config = dict(
    n_layer=8,
    d_mlp=896,
    vocab_size=2048,
    qk_norm=False,
    parallel_block=False,
    init='uniform',
    init_std_o=0.0,
    init_std_up=0.0435,
    lr=0.0101,
    lr_mult_down=0.7,
    lr_head=0.00638,
    grad_clip=0.5,
    decay_fraction=0.825,
    decay_shape='exp',
    train_tokens=285100000,
)
Each number is 50 + 12 x the weight over its row's rms, rounded and kept within 0 to 99. Layers, rows and columns count from 0. The size before them is the row's rms in percent of the matrix's.

# layer 4 MLP gate, 896x224, rms 0.0772, rows 428-448, columns 112-223
103:61 40 49 45 55 44 47 54 61 66 32 63 49 55 49 50 52 54 64 42 60 29 48 66 52 54 52 35 39 54 68 36 45 25 54 51 44 44 61 38 71 52 57 67 60 49 56 38 60 55 43 41 28 53 49 34 42 28 53 36 38 61 53 43 55 60 56 50 36 53 49 51 51 50 37 56 47 50 62 49 44 49 25 65 79 48 46 37 68 48 51 24 39 57 44 54 36 39 19 58 44 41 48 46 30 63 68 60 41 54 44 59
099:46 50 44 61 55 29 45 59 33 56 59 61 27 55 55 41 50 55 52 58 59 41 40 55 33 53 46 62 51 47 43 35 66 56 52 43 57 33 62 71 37 44 47 52 74 49 56 16 67 58 54 40 55 71 52 52 41 36 46 63 67 39 44 40 52 35 40 41 60 53 66 33 61 47 58 46 59 59 47 65 47 28 11 66 58 53 57 54 64 52 68 72 64 51 47 73 55 24 49 42 52 52 51 53 38 65 46 49 55 53 51 45
108:57 66 53 50 64 50 38 44 49 45 58 54 60 42 54 56 35 67 64 64 49 65 35 42 52 40 53 37 39 40 49 48 48 42 36 58 53 43 41 60 37 78 43 63 52 45 54 48 42 56 45 66 53 33 50 50 46 56 62 49 56 24 31 50 76 53 38 59 59 47 54 40 52 54 65 47 32 40 52 52 45 62 42 46 63 50 58 67 46 66 48 44 54 51 63 36 57 67 03 48 37 60 49 53 59 50 59 84 60 52 55 49
096:62 58 62 52 51 49 58 43 43 38 21 32 40 46 48 63 59 46 38 54 44 41 31 57 51 55 56 24 52 66 55 50 66 54 36 28 28 36 44 28 64 57 46 42 48 51 64 59 43 57 41 62 52 64 63 65 50 49 67 60 45 63 57 49 53 65 36 62 38 42 49 40 59 54 38 65 47 55 65 49 43 53 38 52 52 48 55 62 44 45 58 29 57 59 48 57 54 59 14 59 41 46 34 56 42 55 37 51 50 50 70 54
103:32 39 44 58 53 51 53 69 46 55 64 45 58 43 34 56 28 62 48 42 45 31 69 44 30 54 47 59 65 79 26 66 55 55 63 30 54 56 59 38 44 56 51 53 60 52 45 40 56 48 68 47 64 56 61 53 41 47 42 50 46 54 58 44 46 57 26 69 42 44 53 46 51 43 56 64 52 41 62 53 43 47 78 54 53 39 59 44 57 69 67 50 54 50 49 47 52 42 35 41 64 60 25 74 25 51 39 74 59 60 40 49
100:65 51 51 38 57 44 41 53 76 53 45 39 53 60 31 49 61 44 31 63 48 41 71 40 62 35 48 81 41 40 18 55 26 54 41 41 31 44 57 53 34 49 50 54 27 44 53 41 38 68 63 52 53 49 38 46 56 40 47 53 69 62 60 39 55 31 54 61 53 54 59 56 20 58 42 44 60 33 35 47 27 69 67 39 44 38 45 65 36 65 35 31 46 55 51 61 44 46 44 57 33 54 49 53 37 45 47 50 35 53 49 63
099:57 23 53 51 31 65 67 41 56 57 53 39 50 50 50 56 34 42 83 43 65 46 36 35 61 50 22 64 47 26 48 47 49 45 57 62 55 55 54 57 69 47 50 51 43 36 36 44 59 52 38 36 38 34 53 44 40 39 52 51 53 21 53 52 47 51 65 34 43 01 66 54 56 40 40 64 57 73 51 52 56 43 65 53 57 44 32 54 63 39 48 30 48 33 63 46 55 44 46 50 58 54 51 52 50 66 46 41 60 49 38 48
102:61 65 41 54 48 53 41 60 41 73 44 56 40 44 55 50 61 42 43 58 65 45 44 54 55 38 40 42 41 33 59 59 55 35 65 41 50 46 45 41 48 49 55 48 66 86 61 43 55 64 72 58 34 54 59 48 57 41 36 51 51 46 40 50 59 41 52 19 30 73 29 33 61 38 49 37 28 42 85 55 41 49 77 43 54 39 52 32 49 49 53 68 37 49 51 59 43 59 62 31 60 50 58 32 36 65 60 48 38 34 50 22
100:66 61 47 40 54 67 57 58 59 50 69 58 45 61 55 56 65 56 36 63 53 58 46 63 52 37 53 33 50 39 51 42 60 52 13 43 60 38 31 52 47 50 34 50 64 36 49 44 68 41 41 70 52 61 47 40 82 49 64 29 58 60 46 58 34 49 51 39 43 65 49 49 68 60 43 48 30 36 34 44 37 39 59 40 43 54 56 72 27 45 64 42 44 54 50 54 51 44 42 54 56 60 51 72 43 54 49 63 53 23 64 64
098:51 67 67 73 52 33 46 62 42 59 79 45 54 52 51 40 64 43 54 55 57 40 53 40 41 35 58 42 44 64 59 33 35 56 39 57 58 47 41 33 36 57 52 32 57 41 20 58 51 55 56 53 43 54 67 57 58 37 73 59 36 32 49 33 33 52 38 40 76 39 42 42 49 64 49 55 76 75 27 36 75 37 57 36 59 52 38 48 52 55 49 38 60 65 34 58 70 50 68 65 51 36 46 57 64 49 58 42 35 37 53 63
109:56 37 32 51 45 42 53 49 37 28 42 46 53 41 68 51 74 58 59 37 54 48 43 42 22 59 28 57 48 40 51 66 52 53 50 22 75 38 36 41 25 43 56 61 64 39 59 37 58 59 40 49 29 53 42 41 72 56 52 49 61 30 52 48 51 54 39 50 48 67 73 48 55 30 31 62 62 49 70 51 51 52 43 70 40 39 61 50 65 60 55 73 38 54 60 40 55 57 60 54 56 49 26 73 61 48 51 08 45 47 51 37
092:62 28 60 41 55 65 51 30 69 51 46 74 33 58 50 45 65 44 36 54 57 33 29 36 64 49 59 52 70 62 47 64 43 44 46 64 34 52 61 27 29 33 69 34 39 57 36 47 49 40 44 64 43 67 52 36 65 62 37 56 37 37 46 41 49 51 49 53 47 63 52 61 41 67 52 61 32 39 44 56 33 68 52 42 50 49 41 48 60 70 49 52 54 79 43 41 42 61 61 62 64 40 47 27 31 30 33 50 48 63 47 55
100:82 66 42 50 50 60 54 37 76 58 57 55 53 54 60 58 43 59 51 52 63 64 46 44 61 28 43 46 83 39 53 58 37 60 58 45 53 39 56 50 41 31 28 59 51 49 32 57 72 72 31 52 36 23 58 24 31 39 64 49 33 43 42 46 68 41 69 60 53 69 46 46 45 66 45 64 41 41 43 54 53 41 69 43 60 43 71 55 57 43 60 49 36 56 48 59 71 56 40 53 75 59 33 39 66 63 55 41 47 65 54 45
098:51 39 51 34 37 66 55 49 52 29 47 45 55 44 42 52 63 35 58 49 77 48 45 53 60 44 40 56 52 37 27 48 72 46 51 48 61 64 67 35 53 55 45 36 67 42 45 56 22 44 55 44 38 49 64 43 50 21 34 52 38 66 63 37 44 40 64 73 62 57 54 43 55 58 55 19 44 37 52 34 35 42 47 57 70 43 48 57 48 18 53 66 32 46 32 56 46 39 57 46 27 37 40 28 35 58 57 49 46 55 43 38
095:54 86 38 53 32 42 43 61 34 50 88 48 47 48 50 52 48 46 72 30 61 41 46 26 55 32 62 28 59 48 51 48 48 54 40 57 66 26 48 56 57 34 36 42 35 69 53 66 62 33 31 41 50 72 58 60 67 55 25 58 64 50 63 55 62 47 58 52 59 52 50 46 59 60 56 63 60 53 55 42 41 60 45 61 49 34 38 51 50 53 40 49 63 50 81 44 34 72 60 49 49 28 35 33 61 46 72 54 54 70 57 39
102:34 39 48 37 63 67 50 38 62 42 47 53 45 69 60 45 31 38 43 53 54 46 56 24 57 49 45 37 42 54 66 57 42 45 63 24 33 49 49 38 29 36 45 58 51 33 46 41 30 23 54 37 51 38 35 42 44 48 48 21 63 64 33 45 53 47 51 47 62 62 44 44 49 55 35 64 57 36 55 40 59 35 55 50 63 45 49 35 48 41 62 62 60 44 50 43 43 31 56 51 59 65 39 51 59 32 28 27 44 63 67 41
101:44 44 56 51 50 51 57 55 68 58 46 61 45 60 36 48 44 45 50 47 50 54 53 70 39 70 44 80 52 43 50 44 35 48 63 61 63 36 41 39 48 53 44 58 51 59 43 41 43 66 40 47 63 51 34 47 46 56 65 60 61 63 50 33 59 45 31 42 47 46 49 51 21 52 36 41 43 39 67 42 51 56 51 53 53 55 58 63 71 58 57 47 31 39 60 46 16 56 38 51 59 34 69 79 57 61 43 58 48 61 58 42
103:28 38 40 61 52 57 49 47 57 29 57 24 28 46 58 27 35 59 52 66 47 25 47 44 32 51 47 42 59 75 47 39 53 54 42 55 41 34 61 59 58 59 57 62 34 32 58 42 51 58 61 63 51 61 38 38 48 54 54 54 42 52 43 49 53 49 71 59 41 75 50 30 57 27 64 61 55 29 66 49 55 51 53 41 49 46 67 27 29 42 60 59 76 47 39 51 55 68 42 75 39 46 35 77 51 42 35 51 52 44 36 58
098:41 58 36 50 70 42 38 47 47 51 56 61 57 50 60 35 39 41 62 45 41 56 63 60 45 43 58 53 49 63 65 46 46 69 56 52 54 81 18 35 36 48 48 43 33 67 19 44 50 44 42 41 44 42 99 61 37 52 54 51 55 51 68 45 35 53 55 56 73 42 52 24 71 51 61 40 57 54 46 45 64 57 42 54 42 39 48 42 57 62 56 62 34 55 53 42 55 52 62 24 40 22 51 52 48 63 50 64 31 65 62 45
088:49 34 76 64 41 51 55 22 32 37 28 49 46 47 61 51 42 52 47 51 47 35 56 68 50 62 38 61 55 45 50 32 31 37 63 36 42 38 68 58 52 52 53 42 45 57 62 47 42 45 46 24 49 59 47 42 68 42 24 49 59 60 52 35 47 39 57 35 48 36 54 38 43 32 72 50 50 30 49 34 71 44 21 54 38 55 41 26 55 62 39 46 55 61 41 47 63 63 58 58 46 60 35 45 48 47 45 46 73 51 43 56
102:63 51 75 44 45 53 58 63 53 50 46 62 50 37 39 42 63 55 49 52 66 43 35 39 35 69 44 50 34 49 59 55 67 58 56 64 49 46 41 48 56 49 57 49 23 44 65 67 43 70 35 45 53 66 60 54 76 51 27 37 53 47 41 42 52 56 23 41 45 40 56 39 44 44 48 65 27 52 47 60 54 28 43 46 57 43 30 39 63 55 58 71 57 57 34 45 37 45 31 55 44 61 38 48 56 39 51 53 20 40 28 52
# layer 4 MLP up, 896x224, rms 0.079, rows 428-448, columns 112-223
101:51 22 66 40 58 26 39 44 38 45 45 37 48 49 43 51 25 71 65 47 43 53 47 30 54 23 22 36 21 63 33 46 51 50 59 66 68 67 64 45 22 34 39 81 39 51 46 62 62 77 54 48 65 46 75 48 57 66 67 51 61 46 63 54 41 48 48 24 39 45 43 49 43 77 45 43 57 41 60 42 52 40 47 51 48 58 53 50 50 28 71 66 40 42 58 39 37 36 58 43 75 64 63 44 53 65 66 41 67 68 47 62
101:72 65 64 34 71 57 32 62 53 41 48 33 51 48 46 46 40 27 50 64 52 54 63 57 47 40 62 54 37 51 60 54 58 34 67 45 44 41 45 32 57 24 62 44 55 71 48 54 53 55 63 48 72 60 51 61 40 46 55 61 57 27 44 49 53 53 59 77 35 51 43 19 56 53 32 52 38 66 49 37 43 51 57 61 27 61 53 42 44 38 59 69 47 77 46 29 56 53 50 50 43 37 48 25 66 45 24 52 55 49 48 54
106:48 78 57 49 49 41 34 56 79 60 61 57 25 46 47 50 47 51 62 49 58 45 58 58 48 58 53 37 52 38 47 29 71 43 54 24 73 50 46 82 49 50 44 41 65 30 41 42 37 49 46 50 39 58 48 49 60 37 26 44 60 46 53 51 19 43 58 61 38 54 35 51 51 66 58 41 53 57 46 46 50 62 54 49 50 43 43 39 33 29 61 54 57 50 42 43 61 44 63 40 39 31 74 29 39 35 49 36 57 52 60 54
096:56 43 47 50 46 42 48 53 34 38 56 65 47 54 55 25 66 49 47 68 43 63 40 51 46 40 64 66 55 63 44 49 34 65 38 51 47 38 65 65 54 48 49 58 62 78 58 55 64 22 37 39 43 47 39 49 43 36 66 45 54 48 48 54 35 33 49 54 66 42 68 48 44 69 55 47 61 51 60 66 45 54 69 40 30 44 73 58 70 36 37 51 49 45 50 52 35 49 61 54 60 41 63 31 42 55 37 36 43 57 46 60
102:51 54 39 68 68 53 31 65 41 47 41 49 38 47 61 57 29 35 55 51 52 50 20 50 79 46 56 43 44 50 52 48 62 40 42 62 70 52 63 51 57 22 49 41 55 44 44 60 36 56 54 52 20 53 31 44 45 65 47 46 35 50 22 45 59 46 63 46 59 51 36 61 77 59 49 52 58 58 50 63 50 44 45 59 54 32 33 41 28 53 44 52 39 63 51 52 72 44 54 67 48 61 73 52 63 44 38 55 46 36 55 45
094:66 75 44 52 55 41 52 40 31 50 65 67 40 66 61 54 44 45 32 52 39 60 41 49 44 55 63 50 33 63 45 39 51 59 47 35 39 68 50 52 43 36 46 71 52 75 20 29 51 29 46 63 64 56 35 52 27 59 70 63 57 44 51 46 29 64 50 39 48 46 58 50 42 48 38 41 33 68 67 54 54 47 49 40 79 57 48 30 41 53 61 58 39 72 58 63 39 27 36 13 58 59 34 41 64 28 37 59 39 64 49 55
098:31 48 61 55 47 54 50 62 59 53 64 42 55 55 57 45 52 36 41 54 44 53 58 53 38 61 33 53 61 41 57 25 64 50 49 50 75 62 59 40 41 60 51 55 45 52 77 84 49 49 42 50 45 46 58 52 69 54 36 63 36 41 48 54 49 38 52 37 49 58 39 36 32 77 55 25 76 31 45 37 37 53 38 42 55 46 52 50 33 36 54 77 46 55 34 39 48 37 56 44 47 48 51 39 67 57 49 48 41 42 44 23
103:70 56 51 68 51 40 36 38 41 48 57 37 43 63 50 51 42 49 44 34 38 55 39 59 55 39 15 59 56 43 47 30 44 65 33 60 40 47 46 54 42 38 67 33 37 54 52 49 48 62 66 60 33 41 60 70 55 47 72 46 42 72 42 48 49 47 50 38 33 34 40 53 52 66 64 53 70 43 47 60 57 72 59 25 35 45 42 52 37 40 44 70 36 46 54 43 54 72 55 46 43 63 49 65 50 49 46 50 44 44 46 46
099:52 36 37 45 56 47 60 41 48 52 37 36 60 73 45 63 42 44 53 75 28 63 81 40 62 60 52 52 52 60 49 64 52 63 58 28 65 40 66 35 45 48 59 37 72 59 40 66 44 45 61 44 24 37 65 45 28 16 73 44 43 53 67 65 57 64 57 62 54 57 66 25 41 38 49 53 56 58 53 66 50 51 43 50 35 54 53 53 59 27 33 45 38 47 42 66 49 59 45 45 50 67 51 24 59 58 65 41 17 54 27 49
099:48 60 40 51 30 47 40 46 34 17 56 37 45 47 76 33 55 50 59 35 63 29 45 55 38 50 58 18 67 46 55 45 28 36 35 30 64 46 47 58 55 50 48 49 50 49 49 55 58 39 35 45 40 54 42 41 64 69 55 59 60 56 61 44 55 55 44 25 44 36 31 42 59 49 44 76 58 45 56 47 62 61 58 46 48 58 40 26 43 71 52 56 61 52 45 64 62 69 60 27 39 58 61 34 44 57 40 53 57 47 45 52
098:46 54 56 37 33 73 70 45 71 42 38 46 44 49 73 76 38 48 44 64 25 42 53 32 64 15 78 53 51 46 40 39 48 47 40 55 31 63 40 43 55 63 42 48 52 47 53 48 49 62 48 63 50 46 59 48 32 38 48 46 57 47 61 23 57 49 40 50 62 43 42 44 39 75 33 34 35 72 36 29 37 53 62 37 48 44 54 25 27 48 42 56 61 49 55 71 39 38 46 57 29 53 54 40 27 49 42 48 41 60 47 51
088:32 24 75 44 37 43 53 58 57 57 44 49 54 42 51 31 66 40 55 25 61 46 51 69 41 53 56 40 47 37 49 50 39 41 60 52 28 47 50 49 45 67 52 72 49 48 76 52 51 35 61 33 48 45 41 47 74 54 56 50 49 40 46 32 56 47 72 62 49 48 36 67 24 46 43 56 47 53 37 46 54 45 43 31 54 47 55 67 27 40 76 35 21 43 49 42 42 60 56 58 70 49 55 62 51 53 62 57 72 39 64 52
100:53 36 44 48 52 58 34 67 60 64 45 74 39 51 36 37 60 35 60 63 77 45 45 58 60 27 40 49 48 48 50 28 48 54 67 47 41 42 64 24 53 68 41 49 56 46 57 53 58 29 62 58 42 33 64 57 35 44 35 41 47 50 40 55 35 39 36 53 51 65 38 36 56 65 62 71 47 55 39 27 43 32 70 48 56 48 52 46 43 74 49 40 56 52 51 49 44 53 34 43 56 56 61 29 63 50 57 47 19 53 53 50
100:43 50 43 58 36 53 41 40 56 55 42 61 22 63 59 41 67 55 44 37 13 58 44 65 42 44 69 31 19 74 54 55 49 50 62 59 46 60 65 74 19 36 61 79 31 58 48 38 84 46 37 63 47 51 57 67 48 45 48 63 51 47 76 46 51 73 57 45 54 42 43 39 54 56 52 48 60 54 43 45 63 31 74 42 57 53 53 38 52 40 42 55 50 60 48 48 43 57 58 52 66 47 48 43 56 54 33 34 38 48 44 60
098:57 42 46 33 73 51 50 45 36 48 33 53 44 60 45 59 42 51 50 66 40 36 73 59 46 55 47 54 59 36 51 42 53 23 43 58 29 47 38 49 41 53 66 42 36 28 39 50 44 48 63 60 36 41 32 40 61 39 74 69 43 49 40 75 57 47 53 50 23 27 54 51 43 63 34 46 24 37 53 48 56 53 46 42 47 47 46 45 51 37 52 37 36 43 45 41 69 62 32 69 49 71 50 75 43 40 45 46 23 36 41 67
098:51 19 49 52 30 79 42 47 43 58 59 44 46 55 37 50 60 59 37 41 34 48 71 44 58 57 44 50 59 59 17 41 49 50 52 39 37 69 37 42 65 51 59 54 51 41 34 45 34 31 54 62 33 55 66 49 55 48 59 49 47 46 53 40 63 20 59 49 61 45 53 50 54 41 57 44 45 46 47 61 37 48 52 32 49 63 43 42 43 37 22 61 36 72 62 48 66 44 67 55 57 51 58 65 44 47 52 44 42 70 42 42
097:75 39 40 64 63 52 51 41 48 60 59 19 28 66 48 37 56 68 38 46 37 42 57 50 56 62 47 41 63 60 53 72 38 43 44 57 45 58 57 52 62 50 42 46 45 59 44 40 61 53 44 61 34 50 50 41 56 47 30 39 51 55 70 64 31 58 60 54 53 54 39 49 56 39 40 31 56 59 48 49 40 58 42 52 33 64 35 27 41 57 46 66 62 34 48 35 71 18 42 59 51 51 39 34 33 50 53 49 62 61 59 44
102:66 42 54 77 71 55 42 50 53 61 36 63 38 24 44 30 49 51 57 67 45 52 32 45 40 51 32 59 60 42 42 41 52 67 52 46 24 30 43 69 42 42 54 44 47 41 46 48 29 52 54 55 59 61 25 50 34 49 65 40 53 59 44 48 38 34 51 50 34 35 34 57 56 29 62 82 62 47 46 66 56 47 39 44 17 68 72 51 52 35 60 43 36 51 51 49 74 39 65 36 43 49 51 56 36 35 70 48 51 39 68 37
097:22 63 36 23 53 46 59 63 43 71 42 59 54 37 72 53 63 58 36 29 28 58 61 32 54 37 29 38 51 73 39 45 45 40 51 51 45 42 37 36 60 65 57 49 57 35 42 65 68 51 51 46 60 53 35 67 51 37 52 48 46 34 80 36 48 46 36 61 64 57 52 58 47 54 45 46 36 37 57 18 29 38 51 66 60 47 45 51 34 59 41 38 53 56 28 42 60 47 55 44 33 38 50 33 32 38 53 49 38 55 50 34
097:44 49 20 58 35 49 47 36 55 53 67 44 52 53 67 26 85 58 39 66 50 63 45 55 52 45 53 56 70 67 58 64 32 60 28 48 34 39 52 56 43 49 50 40 37 52 39 20 51 40 41 55 62 74 34 30 55 45 41 34 43 37 55 37 57 26 56 49 46 85 42 59 43 52 63 35 59 38 50 46 62 47 30 40 51 69 43 54 43 57 53 52 52 51 60 29 26 58 57 48 60 56 68 51 44 46 40 52 51 46 35 47
100:55 47 51 56 35 41 45 50 52 43 58 45 56 38 53 54 35 59 53 77 53 42 42 45 35 64 46 56 55 60 72 33 55 50 44 45 49 54 55 59 53 73 52 60 32 65 44 34 45 44 50 58 46 34 56 56 39 24 50 57 59 52 56 69 38 24 37 66 54 53 48 64 57 49 42 52 56 32 37 46 46 55 52 57 56 81 36 51 59 42 41 43 53 57 61 44 47 75 59 18 54 47 46 49 55 45 41 56 48 45 58 38
# layer 4 MLP down (transposed), 896x224, rms 0.0248, rows 428-448, columns 112-223
101:54 36 51 60 58 47 39 29 64 40 26 41 37 69 43 26 58 42 40 45 53 42 31 46 52 52 45 47 64 54 64 60 55 51 51 49 70 69 54 72 35 44 37 46 37 42 53 53 58 47 60 49 65 50 46 36 59 45 26 46 51 60 42 52 46 65 50 44 42 42 55 60 40 49 73 58 33 50 35 54 54 27 58 63 36 40 68 48 46 63 53 37 58 48 46 54 39 77 66 71 42 49 50 36 44 53 56 26 50 23 39 42
098:43 24 53 71 59 40 41 54 39 63 31 44 42 49 48 51 60 51 43 47 45 42 63 45 57 46 53 46 57 40 52 41 47 19 32 61 58 58 67 47 48 41 50 54 52 39 31 81 58 42 63 63 25 48 68 31 65 50 48 43 35 46 56 38 42 55 38 52 48 53 40 50 35 60 48 42 43 36 48 69 83 48 63 47 70 66 51 49 46 51 34 48 28 51 85 36 51 46 36 42 53 69 51 71 54 57 41 62 28 43 40 18
102:17 54 65 67 46 23 50 55 64 48 46 32 54 53 24 62 59 46 34 65 59 43 62 45 36 18 52 58 59 68 52 65 53 57 62 64 24 45 41 42 46 24 48 37 56 50 53 33 45 35 22 52 41 35 49 51 43 56 48 60 46 49 37 44 46 38 63 50 45 62 44 47 67 31 31 58 60 52 68 39 34 41 66 55 54 45 35 53 33 55 59 48 65 57 55 42 33 47 58 66 45 63 36 43 59 58 68 46 56 47 42 53
097:50 51 46 39 37 44 56 61 68 52 49 57 57 53 52 50 48 74 46 52 52 57 58 62 48 40 35 42 55 61 37 56 50 39 43 44 57 46 46 50 43 36 38 45 56 62 35 46 54 40 48 48 56 52 43 60 46 69 62 69 42 58 28 44 37 53 46 56 29 36 46 60 47 38 37 54 35 32 31 57 70 52 43 64 68 64 46 40 32 29 56 58 41 50 42 82 64 66 42 43 49 55 53 35 58 49 49 49 32 57 42 45
100:51 40 30 53 39 37 54 58 67 24 45 56 50 58 56 60 32 62 60 47 26 34 45 45 35 51 66 66 42 63 48 31 41 48 34 34 53 44 26 39 48 53 46 50 53 50 64 67 55 47 50 65 35 50 60 71 78 52 29 43 34 52 77 42 31 63 78 41 37 53 38 51 34 39 50 41 55 54 59 51 67 36 65 48 52 47 41 28 56 57 56 30 73 40 31 35 39 48 58 59 54 42 54 68 55 43 38 40 52 65 30 54
095:19 48 48 50 46 55 55 58 54 47 40 38 53 61 52 51 45 67 68 43 41 60 33 59 44 46 17 49 54 52 50 72 55 03 40 38 35 31 49 40 44 27 48 39 43 42 64 66 37 44 52 66 43 70 74 47 45 51 52 53 54 37 39 52 55 60 51 36 47 25 48 72 60 57 49 57 45 59 36 45 55 34 72 39 56 47 43 50 60 33 73 54 38 51 31 51 39 65 52 48 51 46 27 51 56 37 49 50 49 47 32 53
098:70 61 31 52 70 67 60 57 65 44 67 66 70 67 68 56 47 43 66 54 32 60 43 59 60 55 53 49 40 49 22 60 36 51 47 49 55 54 57 57 80 70 53 45 41 67 71 67 47 44 64 43 61 55 54 44 33 37 50 39 57 32 55 44 60 49 39 50 49 48 55 55 52 33 43 60 54 46 37 56 54 44 36 50 42 46 58 32 48 35 43 52 62 53 38 51 61 44 43 33 45 66 41 58 53 51 46 19 63 36 48 75
100:66 33 47 45 69 66 59 54 64 63 61 46 55 50 52 35 48 35 46 45 28 50 53 33 57 38 62 51 51 54 31 78 48 50 72 41 39 49 62 66 57 41 70 73 56 55 55 63 53 47 61 53 33 56 41 67 60 40 48 75 59 33 61 26 68 39 42 52 35 47 24 42 46 45 39 28 39 49 51 45 52 67 46 43 33 49 36 64 45 47 43 47 66 48 56 62 76 48 39 30 42 37 56 49 37 35 22 40 51 48 47 54
101:33 47 45 62 13 44 60 39 50 57 51 29 52 40 57 58 56 37 66 62 54 47 46 30 50 72 52 40 56 49 54 66 54 50 46 55 50 74 60 39 48 57 73 46 21 78 24 62 67 57 53 48 36 42 60 53 61 52 45 55 60 58 41 45 62 24 54 43 49 57 45 48 41 48 59 54 67 48 27 53 36 48 70 70 58 34 57 39 53 49 52 60 50 36 64 49 53 51 61 53 42 75 28 58 53 54 46 42 66 29 33 45
099:62 63 32 54 49 64 66 65 59 43 57 41 51 49 32 46 48 47 50 53 61 34 60 38 55 68 49 51 42 46 66 71 48 88 50 26 41 40 50 62 19 50 66 49 50 37 48 61 63 57 42 78 58 35 47 66 35 37 63 59 56 47 27 54 59 56 65 50 55 41 44 52 41 28 77 52 46 33 57 58 38 66 23 27 58 33 48 52 38 50 43 71 57 51 44 57 49 49 50 44 54 51 61 69 38 62 55 62 46 44 53 38
101:26 48 33 34 61 46 57 62 45 40 53 38 38 48 51 51 53 46 57 39 46 44 41 58 68 55 69 70 47 34 68 18 69 49 65 62 53 36 56 20 43 22 39 48 42 39 50 73 49 53 84 62 38 43 62 39 48 48 44 28 63 35 53 42 73 33 68 42 48 43 69 45 62 42 51 48 60 54 56 56 41 43 75 42 56 46 55 77 69 29 37 59 40 68 60 57 47 43 57 50 29 63 27 59 58 42 43 59 64 53 56 33
091:41 57 35 45 29 23 54 45 47 34 51 48 40 54 47 30 42 53 54 66 22 46 41 43 42 56 67 61 52 64 47 56 31 45 69 37 30 70 56 45 53 66 47 62 65 38 41 43 54 69 53 51 57 68 70 55 41 47 32 46 56 34 58 68 69 55 15 46 59 54 53 47 58 46 48 54 40 45 57 59 23 57 37 51 32 48 47 28 36 65 41 47 48 57 60 33 47 62 55 46 36 65 56 43 43 70 51 45 49 49 42 43
104:47 46 39 59 70 60 40 40 66 54 55 58 47 50 35 64 40 63 56 61 33 46 69 59 35 53 44 51 60 55 29 46 41 23 61 40 52 49 67 49 44 58 54 56 45 56 70 77 49 60 49 55 59 68 60 46 25 57 57 30 68 55 34 23 69 62 51 44 55 40 47 35 66 36 70 49 57 42 44 49 35 48 48 56 42 49 70 69 49 40 49 19 68 54 53 42 60 58 62 50 43 58 55 52 43 46 64 52 45 45 54 42
103:58 47 44 43 51 55 56 50 38 42 55 67 61 34 72 53 50 39 54 45 27 39 48 49 71 45 51 46 62 35 46 39 33 57 50 43 67 34 66 51 65 52 66 63 35 44 34 39 60 49 24 62 34 54 54 44 35 35 55 51 57 52 29 37 41 51 52 30 44 43 48 35 20 61 52 55 50 47 58 49 41 49 59 45 38 42 60 56 49 65 67 46 37 72 53 48 61 54 67 74 25 52 54 39 50 56 44 53 42 56 46 62
097:67 69 46 54 51 78 39 64 41 54 52 63 40 61 47 44 37 49 58 48 69 22 47 56 41 40 43 56 20 41 27 66 63 55 39 45 52 43 55 51 50 46 53 42 53 63 41 40 57 68 49 39 48 62 30 53 37 58 70 53 49 48 43 42 28 65 36 39 55 61 59 52 47 61 44 47 56 28 31 41 71 67 53 62 39 72 53 34 59 55 40 44 51 49 58 58 53 45 43 11 53 70 49 34 38 30 51 52 34 52 33 52
102:67 48 48 48 38 44 51 44 46 57 50 45 54 50 37 74 37 50 35 51 51 25 60 46 69 57 55 47 39 37 52 58 47 40 80 50 52 40 34 56 67 37 30 39 59 46 46 46 45 76 58 62 45 47 44 25 41 51 59 40 45 38 55 51 49 43 54 65 35 48 53 46 44 60 21 49 29 60 38 44 60 53 46 29 47 50 50 30 52 53 48 35 58 67 71 57 41 44 30 45 53 51 58 53 43 63 39 48 47 49 23 36
102:40 61 69 38 49 54 42 61 62 59 44 32 38 37 60 47 35 46 36 42 63 48 59 51 57 57 34 41 62 59 47 29 54 45 27 76 46 45 52 52 30 53 69 59 48 33 55 42 46 29 77 65 58 60 32 70 57 49 46 43 38 43 57 25 44 59 36 51 22 59 81 30 42 49 49 48 49 56 55 43 52 42 57 76 34 22 63 39 32 60 63 68 56 56 41 49 30 42 49 40 31 36 45 51 62 55 38 50 50 47 48 49
101:30 62 50 48 34 57 55 48 56 54 46 41 47 36 48 62 52 55 42 56 60 27 49 46 52 75 33 28 54 41 74 56 46 50 56 43 57 41 56 51 43 58 58 48 64 40 50 49 49 58 71 60 60 71 49 42 28 36 47 44 45 50 48 36 57 58 72 40 30 72 65 52 46 50 47 45 61 48 49 37 49 50 67 57 49 56 68 45 61 26 60 59 48 46 31 71 51 24 43 77 30 42 42 41 41 36 48 45 43 32 66 65
096:35 50 53 59 40 52 27 41 55 45 30 48 81 57 38 32 48 45 50 64 65 45 29 65 73 44 38 61 52 41 51 37 68 32 63 35 40 63 66 67 61 43 52 66 48 34 58 43 49 84 52 60 51 37 63 43 48 73 64 32 55 54 46 79 51 63 44 54 67 49 51 37 49 30 66 46 65 53 42 46 43 48 28 35 32 53 43 57 63 71 43 46 58 45 69 62 50 65 60 48 64 50 33 58 46 57 49 40 55 43 54 51
097:48 55 76 61 51 52 59 78 30 65 27 55 44 23 44 62 47 28 54 35 41 50 40 33 55 42 56 41 33 55 39 56 40 32 66 50 59 68 58 31 52 65 49 51 58 54 37 48 43 80 34 58 42 50 58 41 64 42 45 35 47 55 51 48 55 64 52 41 60 63 35 50 55 43 39 45 40 46 46 36 76 53 55 31 58 62 51 52 26 52 30 59 48 35 48 57 59 62 54 40 45 50 57 36 51 57 53 52 53 43 70 72
101:26 65 68 59 55 54 41 68 50 42 40 64 59 42 40 43 60 54 79 54 52 25 49 56 62 42 48 67 62 41 45 61 53 52 72 66 35 33 60 49 43 52 60 59 52 72 55 44 58 46 69 51 40 61 54 45 53 43 45 50 49 66 49 47 49 79 49 64 54 45 56 43 30 41 53 48 52 70 52 55 57 46 52 65 35 58 48 42 57 45 56 43 28 10 49 46 51 63 46 39 79 39 57 69 55 74 34 52 61 45 56 68